{"num_key_value_heads": 2, "optimizer": "muon_variant", "decay_shape": "pow", "final_lr_fraction": 0.05, "batch_tokens": 16384}
Each number is 500 + 40 x the weight over the matrix's rms, rounded and kept within 0 to 999. Layers, rows and columns count from 0. Numbers have three digits each.

# layer 4 MLP down (transposed), 768x192, rms 0.0611, rows 85-290, columns 128-159
527561488430518476450466416468506534570466455467475557461503464462426467475505495497464535505457
479534465554519535463529503483496523493576559541537542547516468464517397500568466531555477492507
525489471515531471442517486521487535573480496504480488527597505505474573475556483453582530464438
538462521566474546537531507522512520497519596532490527537515470483470524475484557495472527479578
509552600528535496513555519455485434456521577463517467535481503508494537466584497472565524486516
501504513466484511484537558457550466525543521429531550596531439519462530487516471514536532513500
497466493510442511543503525502529514471422512497532549590555528450449479473468510606501442504425
472516548465541524472481496561526556516493488508464532537534419493498504529474481494468525511488
480527497436468480457474476510533507477437517493450479494425516516519451487542548532531591463552
482511424487502503486422489600479536446491438494509541529510520534485442507534525459460517531480
470504526425536420482519486490516503514504537601491440563402506463497536445450509533411528449523
500542474523522586493460496541506443546463470495561467417474518434544502465496512508521427466468
431547524460540501547524453530521533472482442543445510479521617476478509523496508487447489478526
523504397483470443459489503503521537452535455548522488504511548564459522536450435462529468426456
491477470494526500497538496486502515489510558520479506565429519536477475478436514449458494457492
439565480502585473494512504566515589472515484498452481419591493486522504531544533455423581463513
554528510477515498578465522529531502503527479476483462503479479483544448433476584447505473480470
487486551514485578488520461427445505476492453561521447506515474521444469535524430484546495509462
533426499547543489481649534598502533481517523501406536465525542504490447509517491520476491487569
492484421483523535532540546534476511454522471460507506520502497416491493465522500549557512506439
586554518483460455521556483546450517575510468484538527602483481516511464447488570478500495503488
472486506557508485528507561492572516554485501434452523512484488467550491411468439493482534534455
525502475459535522407590521514515520477525465478478528512515463372530531506435520503488481546524
483537520430470493491499503520486534474476576517570536491498466465491537454496498511481536466478
528452530501540497447521478470498498499485465545519509526484512463535460488494485566511481594564
477495542540443483501520431507561562509544507506453447458521519554541500519511472480554450487515
559530521453555497479512446496491531500445453510483495438514409463468461571525497480511502550454
497468582492501456497437467481522455458513458537546516467507523471479504493511506516526528465516
505534450531554482532569482587529461572441489491527456473468445459488598485512509490502441521497
475400504469503497554430468522522480523453488458501546513546502536513422488488508515540504451539
492503491486481527438485573538475509533542435499489527494473501541479524510503513460508529510546
459483559523530477430477510504474502566526514495500564501542526487518442497511465433515444467353
428530533518535408521547533491475571502517481592497508518532486505526530522514420474445566440526
518522477500455458517467551396500471469525499520508478477571456486486519402483518510420444508559
464528418506552456460556495562484532526451516468519447530404472514473421588624585512540480533469
499523502471503553441494441518541502472527519440522481456490451465531564562504479450552488550563
501560523546553485474576402474454558500524481455490619544485520560558526541521531436548472491535
528499458527436486547541537470498485519415544514494470389546451411471553482422498495497476493466
501499517500457512518562582492530503539436459571460521467516509507435512468501467599424526451499
511487512503387474493433492551535511592464460519507507543441520450510498557458457418469459539475
510489548487520451489562531521504544445500434514462497577488555529474506535479477518439492590447
516520583468462513578417482434431510507456471514562487438541466512503485514514479478463479470424
507486493562550526478420509490454573461544491505525541481545503548458519493533559500477492541495
492576454435467551463525502511520490514485538509531524472539453515477550502481547452435498510484
516558471540533522534550461453459585519474551529507481486501469544558537462537486532521549536469
541520545502494556467446396470533522547501503433532536523463505577453502490473512504488494448492
509539453539500511518571481469490595433525539520503471513490483499551500490537536497530500456466
512509497488539445519432491442472502512509495483465594488521549497479500497501485494525541548519
487472561559484573417529532512532483515527461480429523539443507439577474519442521553493523475502
417488461502529532519464520508443466505530485522494512493481529478550499472588566558519569394510
420536428498488539466560510477536519490485493520583491533457608488498510480437559509580452445495
527475534578554539414486548473488495563531537455522456524495546512495506534562543492432454511497
547469485528479605522483457454501440537473538451479593570533492507466525483532471507470480504496
567543435477509543488484542456531543539477516502513483498496434499510543453422521489555526499471
534436544452496475578541400442473516557495555468460516501476518522527569556542543482531515566495
493486513507556494500519488553484544509444501443500559553514514507523524508479497523596520524486
506475439574561436486517504636494521553502484548524486467525544541501450545499520563445551492494
454489459541511453536433535489566476490479487407473525536512492529520489479470482528473528441560
526550521473479476469477537528482544556506476469432504432545419416566478459500436534535516494435
436462506525573514548513452473544511502469544484463521567467561502480510503425513467530475506491
538482437477444409530549506430491514509475526426498573559500480530498458581488475508526479482479
464545478546543471462459514486497522483466506407463500515567421525548605475524519549575502566499
495460492483473473453436538517487454478480591482462554541544566512549500499537419485524526472531
456507564444520576493494500454442553480485520408454540529517466527547524511531566497520483491508
598523498487514520447504504561496489570413501519533473476585506533569470537491414558477418457408
496455535479502543447490514528513577505493458511504464446501478498539477487526486557505499523492
482502520525555515499481499526471597515451507453497505527459556520551482548455469483466523513488
491497478533503549453441480481519502543527462517531464502490531478491388552530535566474523536532
509524552504555499491508433485511466520448483500485484493541443490444484501524567486503526486467
466526582488498478437555479486546535506595460538563524528504551463542559505459473496519478473538
491463537471521483603461513485438484526470505455453524399473462446504522511579566497499513489414
494520576514532420515508504535425469530532485556391536524546490464494459422483479543502496470466
520541586546480470434444506517588448501451489468405513570468515500477510571480505561521456419501
514449466416425516561479465492467548550492491470501441433498468501550480492509556475460506467543
487516454597432515475524506442501524514492549445448516567522549421496513442518511541501485442450
470418573450512509447472530461486498513547504400571539420510530478491524430476560469537480522538
519516457507511415496447520494499501517498462488510515482569520472491475483553484470472515517531
501494465414559507553518398490501416450515467489467455541512535563504473514466471474554545484556
493477537474506526528523460521474484543493473502514509501509464507495489459511492497512510471482
494531482578495463526541544532408517524453558489524554519503489482566403541493502497447473503498
487523448525484519514462516467578459525571528555463491572552510435477487469483491513551479480466
475520499469533507450417494481494527510475507554531492558464531518506487489536588544434519487479
436532449428562529487464472468535508514487549505460501576502589551538520482513463549471449485537
497483506522452475545517523463434487475567466489494493498528504526475524502563579539477484611461
455549484505458530498454524528486566473478508567489611536458465446464507428516482511510432594544
498476517489495505543582454462545526554494509443516490499504506586527516513521497479563475517502
485486457509479479495465525463545504495473503466460457590429585554520551516437487598474482414514
511544517593513617515480473526528443475476494528476469550581407535550471563491505460501536470538
528534509496448548469450454530497503514468503486498450466521473435516442463472504526546516436480
537489489518464545523491504435474489657490550492452492529535519477493546493515482458558512465489
510439521544483437521537522409465526498511531485474588457498525477490559523472520491487548501514
498542496539495462490521481514516478404472542462529518529434503488502502540444508479494586479533
465548542421472478480525481483501560507475495496492546487505533524603502536535528421564442526487
513495573610482505457430519491587538443443444517491460447521490460523440518457598508485502494554
484466493544473499468572497462496494476461484563485521515520469514484498505534553527514460399531
470484516485542536447454483453470506534465584508490470538415451482432473524471540541447542516466
453513487525529486454448456467552532523520540526480498540560476542532499478544557498550527496483
481525529504489497534447518484530505463424459527513568579508527476448504485519506552524477477400
516493500542504521515460543529391478471497469489544511386424479520511471468461532471583501569465
514469503478490491512542475566474556538521588530507569481555455535518480481472424487473490478424
573518475554584505480483510501494539470458491478528457448539487486510557489550516547542569443446
456494571543483543499467406474528461564474540513453486510560549532495512536481440551477508514430
499517531576458487586505498497507437495437469542466511525520472483469480396472503529533511449502
510521456431549547503511449559549527523467500551485520473511482484546459509435487519452516510470
519561468518414555537443594463561490509576494452501499504451423552535434442533503461486499498466
512531483429459518485496399529499555489521499561472585467467545451561518440518504517496574481511
506590464532498467476504560573502463489486475545504547520469499513532544487530550558536467466565
557429534457512519460540481511556483503520501497456504547463536492524488496519480517552534508469
514457500559502422438448515513493551420512441435554452451543511532582515511507468508555523517458
516461485433540546490566482538541433484496486421446569402531484458522472495458478497568512413438
543480555469533398496462472440526450518510479473509489372505575483513467506543588423512456524519
516510531497445424477485542542538532473575520487501493420448431504570502469444532532527491506433
479467457411504509537467520519562516556550527497545566534563471477522383569567557514542546432530
541486512500552487471539522610542440540511498439455529520416454536436530472490500501532418511503
502508579536521530468496481534508513539500518387502456460605448538553619505521488500485542526470
500534585437443503550477488482445460466500479504474417480509486538520416456466465443439542526491
498505442493523529545521468523516442504498479564548428483560484542490487516562530584435421518494
562535435532572453448452543529477444487488524589540454501474419495461483513474446487482495534455
455516470497505594563463442401471542509418512555499543497447565588497506506473490510497552491432
523484549506516449398509429537478527527533506494425531526526546505507590441456534513593416549422
482581519446457473472538590538506452468468489481497512500500582409491447495424487475547503509511
542485581537504516481487508459547466478490463431493596584566529459449459405551451536542473514489
538492477490497491529592547530521490498466474567495497519475461568441537518472531466540513525540
434458500516478491522482498471565503444490510476554431425519538424512494505519515524462494553526
449479502478458478518506469548531489503512421464520425422451600508462468522433519561527437466466
514507513479534576504527447508508540475543471530505512478487471511536510541486524492501612538446
578486471467492532428500518437512442528473538514547514402420542490494500480530530533516428490471
481488532482470501475471539482444560518516527489503504461495531510451500543399368513473593511450
522520471472540492553520552555524479492553448524584504476502476516450530500547511496491491498486
484496453476492425499473541510421469527543495536481547520527476572458508506523530461531513428529
506535448454467501512449486532521510542476488511494459486570525490501504491450530499427456474546
529487465588525529481634536482423463555460554520545499476528519530450509511493469508443491561482
450483484510500559558517534466517500537481486439517475577439445468542493536487511535450526461460
448506557531496535470510493468537555472480512471563504527508415501520527493610513538509536455471
557478500490425562464545516434519491519580576511513495483498503505562484437485451517482447472462
582469464506469447414423457457504550555534531491490510444508498505553531546526533441447511512515
504510509535545455436511456459550498434452534532414489491488456525470567498460501490539456512446
483510505465455495439454499554511427426484582436480519516542458550441553546487509575522497473485
471540602462404483476511541510500492608567504455424542547523534512503463501458501449467488453481
533430439527556441512501518517507502485457463477566422495461501526451519534556518511464472498540
437467578493493441520437480476486414522451492573457496497529510496521440471532500527524536472512
507492526492536462480491526528471465541519516508515533513494531513526539504459530478457458504508
535501443573500581472514531513367543464485486541449466471427474496498561478571526498483509488560
522500420444508529497530480494489543506502502516478549557496513446491503429510471454548516463511
527510534468436523526486570443497526537482548408421573539482505473565468578491483523593467519553
515473513493548491551591448425510507520436537488453444496553535535429493451492440481561546511533
508512529445513557598522492483532464494524497527509604523452476538482478540521497467542531548444
509488533508504436575453509427557527501499505414470501493534518481526498510547501489522551547394
490472461498463591519511410568568486419478488501514541487518539515474419492430493482482520562549
479566563515503555523505496535508455474474536554479527566418460552466497524485490472521496517507
509499484509454475519492518476529433415583465572519445433520494536453543518408443521496579542486
416430492462531509475560524545504455475433594525443520454548525479512397501489557461473478529472
516512471475521551516460462491558536429527540423472550526451418510553469494556528451525522506487
508461412507472529459510466549448514522496540514512425478528475496477500526508521581478437503472
486440480509482516531448511454443412516495481445497494536457451540533462499581482502493527461504
466434568388559455534585436436537474503579518481526404453493480556503528484552426471479438491588
521519516500562444525486504372457532446461492544453498523523532444569496467467492501522499486486
496499549487535538451500545474494519531462492463548514539445547485454437564535409461501502501440
574529498491502459522574502455557500508475585444547461476485475435522446444518574385522475461486
577511500504468535567477444452521605450518507484503462486531487500465490460437514516544482488533
491486417463480514540519505505464458554507523565487574484443498503443502477533475560510538554539
541494479478441509487416475455498558489456505518658523465469544464491561565493459491477436424555
483517472431503444526497472565522544496492545487476494508452456462530461500553477559573503406510
530524478498489463514509431534481491498468509499489568538535542485417501493533526490537507429467
423488513499508568473546443511524455498476466537525517502441505527473528436562521461482517539462
498491497467485548498537526604489482472506522485417499490447504465510521522505455556486491525479
498470539508508488491441489487477472535478480431485512543442472458540527503442492458496486544496
467546477491508520495391493451558532422495510527473436497533509515482490476506538501487603527506
468533500438544526539457483458566505417491536460502514510524461520571578543468513467556565509466
513528488580451526466537506531557492544549470467473526539478467550518531443532536505501530479455
546476481509525591490534497523511544492466476478500486517446450510499491495511494495515494484520
546492498564607491447519502524441480510440522436499483468467487535500503514547462544439457556530
481469522441579497508478440538457501523509548452435530515465502563531516494496549497454551495579
583490522483522578429553526553523544519508512553539555514570557469492536466538435457419530518516
538458575449503529517521525509415553494476490537494447383495479471445612497517556505541551429465
505480529509482487573511528525609499478469529542419447457477586501617555495504470529540458499441
491474504509425503490463527554518486524541509516504519536499516515580573466498508531483530491569
548472572527473467459526523490545557534508560518583542492552467442457539485433562493422488506490
532522488529575503574581478484456486503481409472454494493508520507489594523481448438460501472502
445472548480511412499514523547476459486526532467492521523512477486470487518531517474464507502493
501498512461508533490436533567473549555476458525509420518519531485505493516503566528452437516472
463471427567506530447537414463495477502543471482519463567429479516551526493499496544490479518518
530506484479438479436459554530523525447552377456492467507521490468471517606448492509447529486492
494474540486528466488462490525514498541545544518455535499504550504525520412524491469588499492546
500497497458473433450449518472416523508489409488484471469506493491470560506484475472531540503438
528520521459432516466514474446480443437467442561516533505532542413546542421406493522498501502545
494479525417487483517572503550486508532500516578424555524457532456506499475425513430467544458480
547510402479565461488512424548540534516520517439484552485505505504519491596543550515557503453545
537529555426541454567499548521489450545534480522424526537427506464557475455486567460544538519528
480556518487548536573465465540416586553457434455527436442605512527514476458523422533578452485447
544459476493459508508530490535479499437536489520495507494520506508490505555473561592517524414530
415508592498507490458548424497483559528466547512555471505407533554537452559488441445549428454471
511505534484450531503552501479485475484494504475425602532417425455505558488430492558481489506447
476482486538504489558488509474548460521534492488455479466522530515537541507519477440536544531429
504439429500442495501513530515529518512477400524549466481484504426488405536440546557475508546539
544536496455497510603458482515594517497501439452452531488524540499469563468477467459551468543434
515575444514375560534489520530509497394427548495514561461468473442530486530630430557402529477475
481554510483511514485551536560468382531483444570503390510483536404508439522477481502503542542446
477517462497488484500514448473520463520500401509468520484559517493567473530475501488549453493496
536520522452501507505520518548454529491532505576518471502402566509531490455495531563492454461530
463520494545466560496535476500500538594475479559560509483498509476553535447448451512511510553488
483491525509513526478484483492472459544458489479416489517465520477514533448510560477515540478458
501509502497560557496516485473494531407523543473534567461489512503515478523507542512460571453496
461470461417507477532521463505401507490484440452521539497510443466497541518521468474533452457501
456515518524506504501521491507539427513454479552517563487537519467544483493552536572571487456496
457470539477525519541474473579476496511544462502450466475506477519508546505416567495516498551518
# layer 4 MLP up, 768x192, rms 0.13, rows 86-290, columns 128-159
447462462486511512501553516540498467465427468499498429469501523522462509539484529472472534508497
445475566475484513457512510467536453518503569475537529550475522522510575469465518494494562526602
522562479509561492478419533472477518522479480524467469537542549493519510561524447447460489438455
481563426484477504481419495426495439564522543404513551504527514502521522515479550525490534421532
507444519523517447554434475512448473511476455458472523476582483492473505521413543492508400541469
530454491554506529472515570566480488542536487468492463497481452486492491576494465466521490497493
502510460527529497476526507457533464565517560491503511543433548471553495521438479502545534422496
484505494532477560568524504501509464514512474576538504535521527508453535497481446465505495459477
522481538578451506542540412480506481556448510557552445494466490414528476486459522473505520446539
471522519530492609544493572519543526490509459363479436501594503510536461515494470425452537503498
452471484412472485524583506518451589467475468452545505516455552479487506491537482498488468508451
553498516602513453491469535514414486511526524498460497521496476520541489467449486553489533541486
476478559529590539573545481403487431529511550475479467531473485489579429438458496525456525554502
463515548496487439507477494457454468499500413468526461443529449479500551504546508551494537502549
529415469485416464536475478516495498482526485509559588426506533538493482448491532544574444483450
478448463504500464474483471514490525598480466500485475490483490436415474530477559557495514535526
438484477492485446546447549487472491480488546469488541468550471473497486444486569555423467574596
466439503454482503486458402491506526513480505474539507544472489499483499480451603479476483585538
520548540546458433502486564505524435513480468536499464437537447495510478486485623511450496534533
464506519516527521526434576473499399408479499513480466488466494527493516538483424569483460559517
480518537468505489462537452475477453515519577503518528522511529520496515513535563579475467426559
509581459540524463514470439542487411501470501444467452462524482605533454492581515432524500493464
444505482578522467528483559479508485460525469526443463486515501532457502499525472494517509488557
508497467476488522516479489527490477461519485479551574517486509574428552496471517496514519481480
541490513509536489469472516531458511432470505445543527519416459431516467555491493537507536498522
497503541496465476449481585475538492452526508500529519547503524554501471480504432476519507479510
511530426444466493498523499503483527550557544478451471580533480545522471475517439459463485557446
552482504486468531474396474446453554502508536508519523577517559596444440501467545448505596502527
511522531451566537561491539458464477497542571554538472519476460435452599459563493500414519469515
454519493487563498526525479476534501471534442511468523470523551484521559516466549536632514467478
531448471480486537512494433498518506474488474486450470459480389428505579503542566547510475516563
576428424465471543470481496500507412540513503401461521482486566515447446503483527531583464491482
451529492528577478497525480555446476502487519477575463566455511503495510555465461526568571509467
463488585505463563444479494390541465532567467494416469484555462561557523495484415466490426497523
473449469481430432534462557505423484556570449489468514474523536506534473470464534489467492523471
511487532521515467497475482484486486547553567584525465436600502526474458508467425555447540437435
431519484469558552487541468527433557527551491496521528583505556522517472459470508440449516531560
454482567505565451498515464553448473515578480492471463522472535498536419481536515466556510491499
496458524554524549452526524504492462430518574488521467522516469499511454457554519538567471501555
530460460502528522451431501536482416563574545472483555463570391521485511480529506454591564397529
522599478491556539447571477487571537411475473526521535505469541524508514490513517498460469602559
519445463457521483525479514520459463544502565505487428456530538471527529501521435532571504485501
526512562515506523515439551450482561457472460488544559506402543482548472527504431501570483486571
527483507456498510545467522529506468412471542463473516490486505501486465524478458539447537485496
455526393539558402543562553487531435498505491531509458472494431461510516494576468477429513533506
430471480476513483452452509511523544568481502476496503503523510498515500465491403531502492556537
519543554568462550512485445535523480495459517513485495483466472470521561534461518468509537490485
492464542485573463557503401427500540493427558524481480467512521457513472502501496477515498570502
554518509527490500521543498480555570537540581504511502469547435533456490547451445419507483590465
494495525522487432534455447434538541484498517520478472461591467480573481473473469487557464493497
473444474416472443542490517501468529450531539549438450483513538427472486527421482478491527485541
500536486457569481537551474571435470478532473556491446486422542504496530526472500514514474493483
475503508505536503522476460484532425504468475461581490533454536467514571440482516476456491545544
410515427533557502461468605581545448462523481474595542466521485484488462503521502439498493487448
487519512530436443516475538469475510470546481517442479539514444515484494545465471452464482504509
382508534481446559485450532481424511554494458520566514548479517481491536487496569493485491484536
537539527458572529484542496488423504540510515513487483501534481507474497529540452434515470497454
506475431485535496544524462508568484478532502571498464513491563584471492511462515507460523525545
581513513491477464532487505536401436557487516511538520496565504480479470517503539568458476510469
454545548428508539456499503463515477442502505571496417483480519484524575417547518537456609488476
475488466454430528494479404503521507500488504502455489465458616509483430534433432498457530448580
482473501518446509553540473460501509554499506477484539477512456477484480552516559490508418499521
496475452499448442490486529569545516477479475535453447428535541507471541576500550518476488509462
470540466503502444562493468474490534489582561520484525506473525496506547473501527454509516544617
481553529540489449422515454525505495588549569470468523522484537541550495482493489481490509485501
495453504472497516428491529442413525495468575477484494570506457475510478495465468557457395483453
505473526461464396544527493511487569455545432471496544553568553561514553452383464424546503539513
535426496463500536476559521557466454428529535495503455568470446442565508547519468471512443542466
536496472511501528462433487562412446503447484490472461509530508532470456509488507453445484521509
513564459479466497440528583520488507470493505602560500597530526603487498525453466505430473482556
514509482505453491484459442518503495480520518531531508513531510559496533519497531506502467532504
514515443512533493524558520500435618539547529495505475448490510526530515525496513441495530581626
514516507493499513504511592541548452478536564534477538553512506481480537569484499572477519464508
464496505510483446485510510523502466532492512547455539540527474517515493508428489545465509547503
610555460470531521543457622476443498551575513569432441481496493544521459452444547545481545534564
441451537508497548481498452576483443411501470545548534432470529468490487536504577478545476577515
506517521498422524470552549455515551512557484434551522485465446521508453487523460471444515533499
527501464518449485527481588525504526422540499549493495486527475483489549494479540491540484484505
500499538461509467492474498537518559427471507566510449471505507479514542479522535451517436528580
440485528501499433493553540480455505459432535450513537426495490585475522511464504519562497574537
493413508477481445494513482578507476504531447501534555461508485485484454514462446471540481473512
539524573530503492544526474546480525482458482552512507498494473552464431495444463479549479532523
519492457505629457546519474527515523558525558495468530481551470494535483472606514470465481517544
502448509496565502519511465477513466539496515466450376520574489539507486563445550495496567485550
476533575459466446512472452560475544435497488503506552477450530464462512511492432534476508496461
465512526545395457495570517532470502496482555521566465554505539426474524530452494498485443494531
459463494463466485451472539470481583579504521461503522516442551481468524540475545573469570560476
512519504450527474505531521522567491555480507536476538535470542534476550568519552500499583550476
490443480460507493466571429554523555422454483506515587485484429478592473502474518508531470530505
520544443515484500504497510559561466543504513499556474503546479508514556488477469536442466471477
492548496476492536468472561461535546539486440499514506532558521553457474526480549571501439527418
452498486555522498494506502468496491510550533501506544530484508447480573491458534538465531498500
537408494515477416470546522482498501538548501466400492528524619506495488493436468488459523537413
548533486513603511515455514527411517542542516504513492461492539503527502502506436523423550453501
456534472529525453569470544535471564443496462437557464500579515422541476518497450556595468467510
501473470605490535537518506521473475434448490499486486505483528408539550529447488536436417479528
476464552505570496502562466544471508568558481483506484468482535510515502571459469513458521484514
528523573513480535488495431528564544521465475492504497534499477453553484522463521537447486467452
504491488534520518489491484493528477521490442504537432499459528502526517534528606549476514488568
471481498512484435510514429474439517580602515490476501531490470527509560477480518487464438544520
525453463469557444499480565507503439454507490525456484499496492465504503516536566514503549434512
562527492498567512524489551505485510442604555448537491557482517472527509565556517467508426467489
508491493541543496477471572473450479477516545500468512492523521539483555445512540506503449497470
509471392532497542477513482464512519525458504536463431490505442405540500474492469530513434496536
533433495579580520500478502480446387551565550434505513494556527540464443502539478461412497444515
473476567522559489538511511331485489491467459512513539497525478559561556491498435394478511536478
450551405584481478521411554447529438473425488444543494506538486540544516469516479489446509491566
504491524498525476558495474450434448552524541534530510500433513510406471483525545470454496517478
513514437487546514480450511528482517482484527575481517520477469472485483483568434538412542525533
434461444473495553496536488484476519529508569524518480550495456555543508508469418524517540516464
488418455521569524487546492446504486456449495497434507491568488463476471526525521514387505437514
558426603572490501508518439477473456548512542478401523491462489434519501487474483501485442520493
466418455454472475472433499424473534530542458509507475530429508456515525557550455562591478502492
534471467469467493520492450457592535509454496531501554537442566438535474522439582491479541487609
520450379509507449497505473458568582499452527513427502553530546558489521565411545594543469521548
522529506520550472460546563478592511431460463453463547534456529455451469469544457446517515501529
498542519540549561482510510466482521474450565398541545507563478464559543534527456509568536465464
448430493462528482461601547525587499502587482424483504521542432481507563474462530517517442509575
508500490527472559560513578513467444526545460475550447519485415564508428475491480562367480468535
447498498497519480568511474429528482532518494512462394541518462515521459531529468453465485491487
464559489491517512557494444498493543527485511524451416440468495508520520541462578460533494476530
450502550551523472517467436488408508539467513466426513438539522445524476510480439520495425564496
526487481475483498555498480547572520571505486526505462456460496585497532471507548551398544454560
572470443447531553453474431498598545457514550503451489526523538548505526518447492434588513578510
437449468513532456487504505501555473534502450444511535533460494502488503524436527514475430511531
473539493490462595504488516511521485555526574466481440514554542446508517569494510542419541485493
567540503523498474415464513569482500477436594518430427567520456436589466504588552436524487518586
504463521458518552580450406486494528522486499462521481489483492517594501495456483488451516533521
494490555538542588490495455468513474500501505498498462534534491509540499442454407533466457467509
518445556505505479468486508481478539438495523523498503525422482439520482519499501443540457487493
491519480444492526471421469525564553481526475501473505497431449484535519464555480435499533417543
527505556531534487481534524532500499525562530553490577474554477486479498448602544471580468497542
533432418451524404549530514542465447499517521524452534468429529449531523495421499451477581528493
508507492470580393597475557516462563505436482480462530445502537533462471589433488551456492551548
478476535466550554541572533534447439503438476560482416523452445473444485474460480468469535491497
536430493524421540521504529504427543543489422453593466518493560480469516516478490548475538534509
566404450484479413539463496408508557513531444481510469480472525497507480485555476491523529502496
550496427511564477534492469568513473534438545507506520475535455469491491482510497523436511523489
434523535545451570520476492512497556503553510588421556503487562448440510484479510457477481479495
479565519512479477411464448450494537468529511458513473476517462580482516563532533514530459526466
477544552554493564442502541491400425598502525560565512472536507431463461491480489547468534493505
520417473489513451554466463463519438447521492580519463472560578479459513605495481487466490531432
489471524529508535497475518539510475520508456457500454525469457542540541527515541544474455548576
507464565534532476494493459497515530464505430531529487455543451540426509449467421477442555566464
503504503561518519576490471563459493557546538500518537457527471495494459547518547530471417510478
543510529577464410454483488535508474529551516462544441421521512490495523496484528503487418477501
445537485484535513553475458524489540562468483535549555492600458504536521502487510486443420494531
453504543446478530541499507488500527572509578471485477532480441489510516523558457517456512462481
565423453481500403509464583554426627493491492410547488532552491497512468476478536494431510480496
452528507594505567443461481564476521565472508468603572496545450518539486514564514498560438534556
522577452471478439587444534461462568454556369537512515517515487525523492540505470492543482515532
495485522494531524436468553497477441524460485512468526532524516473463514536495523535502573514518
437469523507493481511522488453486489494478479477438517525446534461500524506468487492479546532506
538542465544524528485445569556559534451529479506497462511515461473471486473436488465414448567528
516558492569500469518471553611520522548529507496527492594500458370492446460479536522486523489472
554481480502476542481465484557529426521427534500521549514493528519459466514503503527557448542501
473504436458491496505521493521535463518525519523466536527518512434450609472503567555477544495556
444503510451522505492432489481491507474582452480419543517514538452479534566478422633476478514525
456494495481491530575507468510499503543424504497484517565479592458491437552491499519446534508506
454475471520452555493540513460482555570395521459478499510515488492473525494433509604460510513480
571461530468490514504546474475539497538505480469374456565570468634479421469479494468447513536427
487594462517425536391519520483478504526587485515508541558543504514516541443508500518465542559527
488505476468523474482430537491506459494549474496554467589484483517564494499594479466481514549518
525525497470533348536437479531445546546489499466421455485556522439509524520465540424434535490494
491494449502535501509521560421457446505519544502591474538532508523440416497468530531486518476511
518478509486514454530514531514485464487551584505485532493519517527477518482520501467541499505551
585457539478566438471470493519496490514535476491519499472569474473436467520523516469499450453478
496493567502549474499525513482488479586452449584577529443477532449497489467474472566459523539435
480483570428499469503474535494475489494527516512479522576473499546569471497475510516546478468554
519497533545489506493434538487532462505494529523460532562491496510487523491486502465475453560517
498481512439505440521481540445555526518519479518520506475556531480515528466437497456513497525456
450472434470432487490533521436573500495515483471623524463507584452492508476487477492434491460490
437515493446514424564488419447563473443507502528487497544476453506581469531506540464572459489458
435522483494485451476510450477581447542506477432472538577561564468517454509519482485474433520517
499514527499456454543465523524498477500577454499518460543540507481438523554516498504468515466482
517535531491527496527501425493462547477503483512484530451487523475461407482487479431470502455485
437472379517502492458476505557515492565462445494455435473457527569573462543523485529566500446538
483450531536396480536534524552549505478466544495520436486460488507498468488550469546520513509454
521456483501491555509554484416458540566468550528480485530493457512508546499505504477490427553522
443500484515502506512467477423520457470480505529504523480484527544505477517475490447551502495525
427474526456469548424439520577459512507489513478500577521495545468484535471484487537500459493482
414497513595452541535483474453559506488474555482469472494524495420515471527506448488494560416535
543545473493492474509497511508455528474473450482522468493431515494504467583500487454482544444431
527417433454496499601515473493555462438474530541436447491466554501529480482460527591497520533549
524411525510539520534472496546510558538494495454569471491474488484562534388566486556552544494514
478491445514504488423470517470496495589483556451455491530526556481468488463538508553473529498533
529461582439473560483542464525486444472479501534563503511438577479579455519473527522525516504482
554498436493476521532500423453552503439431507493571444497501457451503502456507435453474484452469
417457513545520494474477525537517504512553549544507535487519513470500569531533539553537542577488
477494505501466514535481532548497552530580504494448506534512509494475465503518512438442526464504
566491484539542543492550474514528495478585491476491504541474491484489499487486584501454528513480
507492487551529547462432529466563482478528522503551455517527472530465426485563446523443542552545
490583484461481497449549514492442509480502513546559489483538482533503536518450565471469478454522
519513545519494465550459531542522555558512440503466537492553514574456474505478551514462506522469
446520535550424465448502510514503485611546589500557424478454461561461432508521570491587584509561
464512533478496484506512486437543421541524494452481507448471490496553483442467562496512471481515
514482549508515500530465441427433537457540523493492530478568433581510481510578417576576503439479
491479525522469544535456522499553474472507544532470504520461451461428517484516507495499527531516
517452470565467529463461474461520516478481441468471521540542508501442515530523517488539544523509
522497480478475536562536494499538451466488548462468508515450480522496544511441537497560490535577
496512565556427380475507504468494506486541516538507515476487474558499502500491484540438476544530
466475498496480461479492518479513449560481457477512442520483476500446528476485517463536467529526
483491503535425526555426526497552522483502475528550438533499467546489447467464495561544508475505
523491487537492525428462527511525548482531497473517461480484519531474524490406519475436528506542
576461500558521479558463546475493529469558594526496549473462447526498520508499472499512555520520